Weights of a small transformer language model.
Size: 12 layers, width 160, 2 heads of 64, MLP 640 squared ReLU, vocabulary 2048, 3.77M parameters.
Each number is 200 + 20 x the weight over its row's rms, rounded and kept within 0 to 999. Layers, rows and columns count from 0. The size before them is the row's rms in percent of the matrix's.

# layer 3 MLP down (transposed), 640x160, rms 0.0791, rows 9-18, columns 0-159
111,210,245,197,175,221,195,197,229,172,180,209,203,194,166,163,196,221,199,188,225,199,220,179,173,222,198,209,206,146,210,165,181,183,223,166,224,172,233,200,219,179,177,202,200,180,219,183,195,217,152,172,198,166,189,181,215,188,236,172,183,200,191,182,151,177,178,198,202,183,170,190,219,212,226,190,213,220,218,180,192,232,209,245,180,184,196,175,225,208,206,174,196,187,209,214,172,175,174,187,206,213,191,184,163,230,211,191,188,184,199,239,164,197,184,205,209,207,189,209,189,223,200,200,191,206,234,174,175,199,191,212,198,184,221,200,212,206,184,203,205,187,240,229,186,192,196,182,214,200,178,200,223,182,188,215,192,191,211,187,182
110,200,203,167,239,185,213,205,214,209,171,168,201,187,207,174,212,206,174,210,182,185,199,193,201,170,195,172,197,192,176,195,217,202,195,226,219,200,209,181,198,196,176,210,198,160,211,191,208,195,222,210,214,189,222,206,227,173,208,191,248,232,218,228,247,214,196,203,247,191,158,239,205,231,233,206,170,193,186,216,228,202,226,204,190,197,202,205,174,197,175,201,204,202,224,218,155,221,200,207,224,191,198,224,189,184,198,198,225,167,220,174,221,176,238,237,209,189,204,215,197,191,177,211,199,218,197,207,194,182,190,225,237,179,214,235,211,205,222,165,177,189,193,194,192,215,213,186,187,222,170,210,170,148,230,185,203,211,189,201,216
090,208,183,215,205,179,195,204,165,182,200,195,199,193,180,206,219,185,221,205,245,161,219,219,205,239,229,201,192,188,195,237,183,209,199,177,192,179,177,198,206,204,189,204,193,208,212,179,244,214,189,204,208,213,204,160,223,232,200,166,206,192,193,217,196,179,194,217,207,169,191,188,209,217,200,171,212,191,202,195,192,177,216,205,216,181,218,214,184,172,198,237,196,188,186,230,207,237,236,198,163,197,216,174,212,227,234,213,189,191,191,229,192,174,233,165,251,190,183,191,200,247,203,228,215,228,164,177,216,200,156,204,222,168,193,178,209,161,191,209,195,198,239,179,192,165,208,205,219,201,204,197,185,216,198,224,194,229,183,202,206
090,232,182,184,202,181,191,217,170,195,191,193,186,207,206,149,220,181,187,181,209,213,196,217,217,199,201,223,188,216,165,188,217,203,209,172,210,219,222,204,217,212,191,214,238,224,196,186,205,198,179,189,200,178,232,201,203,182,217,192,217,232,189,211,206,174,223,196,197,224,211,147,204,199,185,150,225,216,166,178,166,196,219,184,163,204,194,188,209,220,221,200,219,212,209,208,205,193,189,196,189,182,192,199,236,201,192,158,212,180,181,229,212,201,179,189,203,217,199,193,238,200,192,175,181,192,214,263,206,162,204,212,202,197,206,176,233,183,221,213,185,202,195,253,209,198,161,209,199,201,209,204,237,227,232,193,168,213,181,224,233
093,193,230,225,175,183,197,199,190,212,213,171,207,207,220,223,234,209,185,208,163,174,186,234,212,179,207,149,177,184,195,201,207,200,198,198,236,192,195,193,203,213,217,208,213,204,202,194,201,206,230,206,212,214,214,221,152,177,187,218,186,191,193,229,182,232,186,192,214,198,194,178,227,174,190,166,173,198,225,224,201,215,195,216,217,224,209,174,185,205,188,172,202,214,195,172,193,214,174,223,204,163,211,201,234,185,183,230,208,217,162,203,204,220,175,220,219,190,203,228,191,247,180,224,185,163,200,190,205,235,213,204,223,198,209,233,147,192,188,196,224,219,209,182,190,180,212,224,215,213,214,185,227,210,176,153,164,222,180,197,197
104,244,177,191,192,222,227,231,198,182,204,190,185,202,189,201,184,175,199,195,186,181,198,184,217,174,232,212,177,211,190,185,184,176,228,189,222,235,188,193,214,212,174,213,188,242,219,198,226,209,150,182,187,198,203,208,159,196,210,193,212,188,196,194,209,196,234,233,198,182,223,186,144,193,210,189,173,212,240,162,224,204,223,221,199,212,180,170,224,231,204,188,206,196,229,198,218,225,182,239,194,207,178,213,228,207,191,179,175,184,195,178,227,229,188,187,183,183,193,181,207,210,176,189,228,187,192,229,218,200,185,221,172,211,210,187,207,227,195,211,201,207,190,177,207,234,183,194,205,156,204,225,205,212,221,171,208,222,180,171,168
099,221,210,209,188,181,213,164,193,209,187,185,219,190,234,207,197,198,209,231,213,182,188,228,212,203,168,212,186,188,223,185,191,195,196,229,175,204,194,208,166,216,203,221,196,215,178,201,198,205,214,159,224,194,177,203,243,187,206,199,194,198,176,205,252,231,197,199,237,224,214,213,217,175,205,197,199,212,180,206,186,187,203,225,171,209,180,200,228,191,180,181,201,207,218,212,212,214,179,212,235,209,155,224,223,215,205,197,197,203,179,162,196,218,193,185,186,175,223,201,210,229,179,200,144,201,180,175,170,180,229,195,222,267,214,179,195,180,204,168,206,160,196,161,211,166,163,208,203,214,206,185,187,228,193,212,204,199,182,193,191
100,232,235,156,185,189,201,200,178,197,248,199,229,196,196,212,194,207,212,218,195,243,217,208,224,195,177,217,212,206,228,238,151,196,229,220,225,203,201,210,203,185,197,208,200,185,193,188,240,185,192,193,178,239,173,163,190,166,199,224,188,207,223,209,200,229,225,205,187,232,192,213,225,228,237,201,203,227,203,188,194,209,204,187,188,232,224,238,169,174,252,209,187,203,224,206,166,180,214,202,194,184,220,214,189,201,174,161,224,157,215,188,184,219,184,205,204,196,220,183,192,183,200,212,202,198,200,215,179,200,195,218,193,222,233,188,222,233,213,200,197,221,244,210,207,203,190,197,175,207,227,200,206,183,218,213,207,195,197,212,218
100,230,224,166,208,217,179,215,203,161,212,207,208,221,206,165,229,188,215,245,205,163,184,172,211,201,225,239,208,201,193,210,219,232,195,197,171,204,164,166,210,228,197,191,158,184,217,206,187,201,180,141,188,202,208,206,213,215,184,204,208,216,192,214,186,210,191,194,213,179,175,229,232,220,214,219,196,213,195,223,219,211,194,204,167,205,219,208,203,208,188,188,205,180,213,209,207,161,193,206,208,163,248,223,194,204,169,221,181,212,226,160,195,205,181,184,188,221,194,170,210,186,209,194,184,205,178,187,222,205,206,181,197,197,154,175,191,206,190,231,200,200,203,219,239,202,164,196,197,235,180,185,170,174,205,192,202,223,198,199,230
099,174,187,199,241,188,214,198,223,217,169,199,213,158,182,213,250,211,206,202,181,205,199,215,192,192,203,175,188,231,206,190,199,237,197,171,216,181,213,170,209,187,209,201,186,212,232,219,185,233,219,204,238,199,225,229,204,226,213,197,231,219,167,183,191,182,204,189,218,201,172,205,166,188,177,217,196,188,229,222,208,180,190,167,182,231,204,239,190,212,218,182,198,193,232,204,210,212,186,231,203,219,213,219,203,192,205,187,208,160,185,185,223,205,174,176,222,174,244,221,166,232,186,187,211,201,189,185,156,207,203,178,195,207,205,181,246,200,202,195,198,185,184,214,165,174,203,186,174,223,186,188,213,198,181,192,196,205,197,147,201
# layer 3 MLP up, 640x160, rms 0.085, rows 10-19, columns 0-159
107,218,160,210,176,216,177,196,237,196,183,215,202,237,181,161,194,204,210,210,173,229,198,190,200,188,202,211,193,194,228,205,178,235,206,221,175,223,178,196,199,191,222,175,204,213,198,181,165,212,204,245,213,235,205,206,234,199,168,212,202,178,203,208,178,193,216,200,180,189,193,223,235,174,163,186,218,174,163,196,189,203,195,200,230,208,226,193,211,210,198,202,206,217,184,201,209,182,226,233,199,206,198,182,205,178,203,208,225,202,228,226,181,219,211,206,199,190,178,206,223,216,190,229,188,250,174,219,200,204,226,207,229,206,190,168,209,183,180,213,184,208,180,205,204,236,211,194,200,211,276,216,220,217,238,204,243,202,212,211,184
090,199,228,213,223,253,230,234,197,214,210,210,211,218,215,178,202,215,198,187,136,214,201,198,223,174,205,216,213,202,206,182,174,228,226,186,181,195,230,216,176,228,206,178,212,199,186,214,178,181,217,196,188,159,160,203,185,180,223,199,194,197,193,193,205,199,233,194,172,222,201,158,196,225,232,179,156,208,193,231,169,269,156,222,196,209,217,220,232,216,194,200,219,186,218,183,190,222,205,226,209,214,198,203,204,168,195,217,206,195,216,182,183,203,167,212,181,228,212,179,213,212,206,211,179,197,234,206,176,209,198,208,192,223,207,224,187,187,205,226,205,182,189,200,226,221,198,217,223,186,175,205,191,195,223,199,183,195,203,212,187
089,229,230,158,195,203,207,214,218,200,194,212,216,221,196,201,188,173,193,205,186,233,230,217,176,232,219,185,208,158,197,220,229,196,210,214,212,190,239,246,201,229,197,195,203,196,219,201,198,210,236,190,214,217,223,199,184,206,196,182,188,191,201,248,221,203,191,198,226,187,178,190,237,209,202,240,163,161,208,171,194,216,176,191,230,152,209,206,220,203,211,239,191,207,185,190,186,214,184,205,223,214,204,207,213,216,203,234,235,185,214,189,197,227,195,234,231,180,213,196,180,189,180,239,156,224,180,206,190,195,205,180,201,201,209,188,190,197,177,189,171,184,217,212,208,187,249,214,212,184,223,198,183,220,204,194,225,186,211,172,224
094,190,195,173,209,221,211,159,189,238,218,216,204,198,198,181,211,217,198,163,178,179,214,187,201,218,200,196,200,191,187,236,202,171,181,173,198,217,241,202,190,211,188,191,221,193,215,207,167,190,191,241,189,170,195,191,224,235,175,183,234,185,193,196,224,211,186,194,211,226,210,184,196,201,247,202,187,199,169,223,194,211,192,231,185,221,171,247,203,137,199,218,177,184,226,182,207,208,190,192,182,205,170,213,188,210,179,182,194,216,212,226,204,201,191,163,186,203,189,209,167,193,222,222,219,197,201,175,206,171,223,202,190,202,154,161,210,203,210,196,189,196,163,182,204,184,213,171,218,191,202,174,200,180,204,169,251,175,190,199,207
106,230,195,187,198,226,140,199,241,177,221,213,175,175,200,187,195,180,157,178,180,215,184,173,192,203,207,211,224,196,204,177,206,181,202,195,223,196,213,186,213,211,225,196,175,208,229,207,210,166,206,182,206,237,188,192,184,167,175,179,219,232,187,181,201,214,208,181,176,193,190,192,219,232,198,197,211,201,217,189,191,206,225,221,188,188,168,264,199,189,207,196,194,196,204,212,202,213,175,187,198,207,160,162,220,211,196,162,194,216,190,201,195,159,229,183,215,216,161,215,195,208,149,196,199,199,186,183,214,241,212,194,212,189,199,186,182,197,217,202,197,210,166,185,202,181,242,209,191,168,212,199,214,207,179,211,147,208,215,209,192
101,197,225,223,193,187,176,217,222,229,218,171,179,177,200,209,167,181,203,165,179,218,186,171,199,162,221,194,181,200,201,223,203,191,214,192,196,179,222,164,161,212,202,210,206,180,169,236,172,208,160,170,216,208,232,179,154,212,227,197,236,188,205,164,210,192,230,186,235,213,184,161,198,190,193,228,167,192,191,220,223,242,205,174,200,169,177,209,204,176,191,196,214,181,225,220,205,192,230,206,204,223,212,173,197,185,183,201,183,203,229,226,204,204,200,181,214,172,181,214,181,189,235,213,201,211,223,214,234,220,202,199,220,195,217,186,208,197,198,212,208,209,156,226,218,182,194,224,200,182,184,221,197,199,220,194,217,213,190,225,182
097,208,176,217,188,184,180,197,214,198,187,211,196,206,153,195,175,195,240,213,192,188,180,210,190,201,185,228,236,199,198,204,230,182,127,183,205,216,216,196,186,191,199,193,174,198,166,243,168,220,191,172,183,157,229,178,211,201,229,192,210,203,232,184,197,193,201,203,210,213,226,185,196,198,210,216,198,217,191,240,203,215,185,172,216,194,167,195,214,185,191,228,228,191,187,224,184,230,182,173,224,183,245,199,199,211,183,224,228,237,218,215,199,226,213,214,202,189,201,206,227,207,196,215,224,230,181,187,189,189,200,177,207,161,192,229,187,219,191,182,186,243,168,222,220,226,190,196,215,194,178,215,233,211,182,193,177,215,216,198,198
096,224,216,193,182,179,187,198,212,231,219,233,202,207,211,146,175,208,181,215,175,240,185,178,211,199,205,194,172,189,191,198,231,211,211,165,184,205,195,196,206,210,171,217,221,207,214,192,210,198,166,164,225,199,231,203,207,172,232,182,212,209,197,197,201,229,199,168,230,205,212,203,206,199,201,234,221,203,202,195,189,210,203,213,218,190,159,199,221,212,206,197,207,211,210,188,199,234,210,176,221,179,187,151,204,194,174,176,213,175,260,186,202,192,225,204,213,200,238,172,242,163,162,196,192,230,201,196,200,189,226,207,199,229,180,187,206,211,204,214,214,173,182,205,220,212,186,202,193,170,221,246,206,180,206,213,161,232,189,216,210
101,206,177,194,196,221,205,226,186,192,201,206,200,169,197,177,190,190,212,170,180,210,183,230,205,164,164,213,221,202,161,225,214,250,174,217,191,195,216,194,181,227,211,190,193,209,215,218,196,233,230,181,166,197,194,202,217,187,215,221,203,183,184,198,177,188,196,140,182,198,224,200,214,225,238,197,224,213,185,206,203,237,187,186,217,233,186,179,199,218,229,206,187,189,176,164,217,207,213,188,184,207,201,204,251,206,218,248,215,221,191,187,200,177,209,187,199,193,192,195,225,214,159,216,193,203,195,199,226,196,237,191,217,216,209,203,214,218,179,202,200,187,208,216,232,177,189,158,192,173,186,186,213,222,207,145,217,196,202,230,174
095,228,202,170,210,209,198,255,203,190,172,199,238,181,196,189,193,214,197,217,215,227,179,211,175,200,168,184,217,183,199,220,223,207,214,198,188,208,190,243,198,188,192,178,217,193,193,170,226,211,176,203,181,185,200,199,240,179,201,218,203,227,194,230,171,191,162,196,223,193,180,196,230,203,199,202,200,173,195,266,191,200,209,194,204,200,223,190,212,191,192,249,220,182,201,209,171,182,229,213,202,193,164,222,197,205,212,205,188,210,207,167,191,232,228,159,209,183,173,199,194,197,189,186,189,197,156,176,210,181,194,190,225,171,223,221,182,196,216,189,265,217,176,199,208,225,215,205,169,195,225,176,213,192,211,202,192,203,198,172,195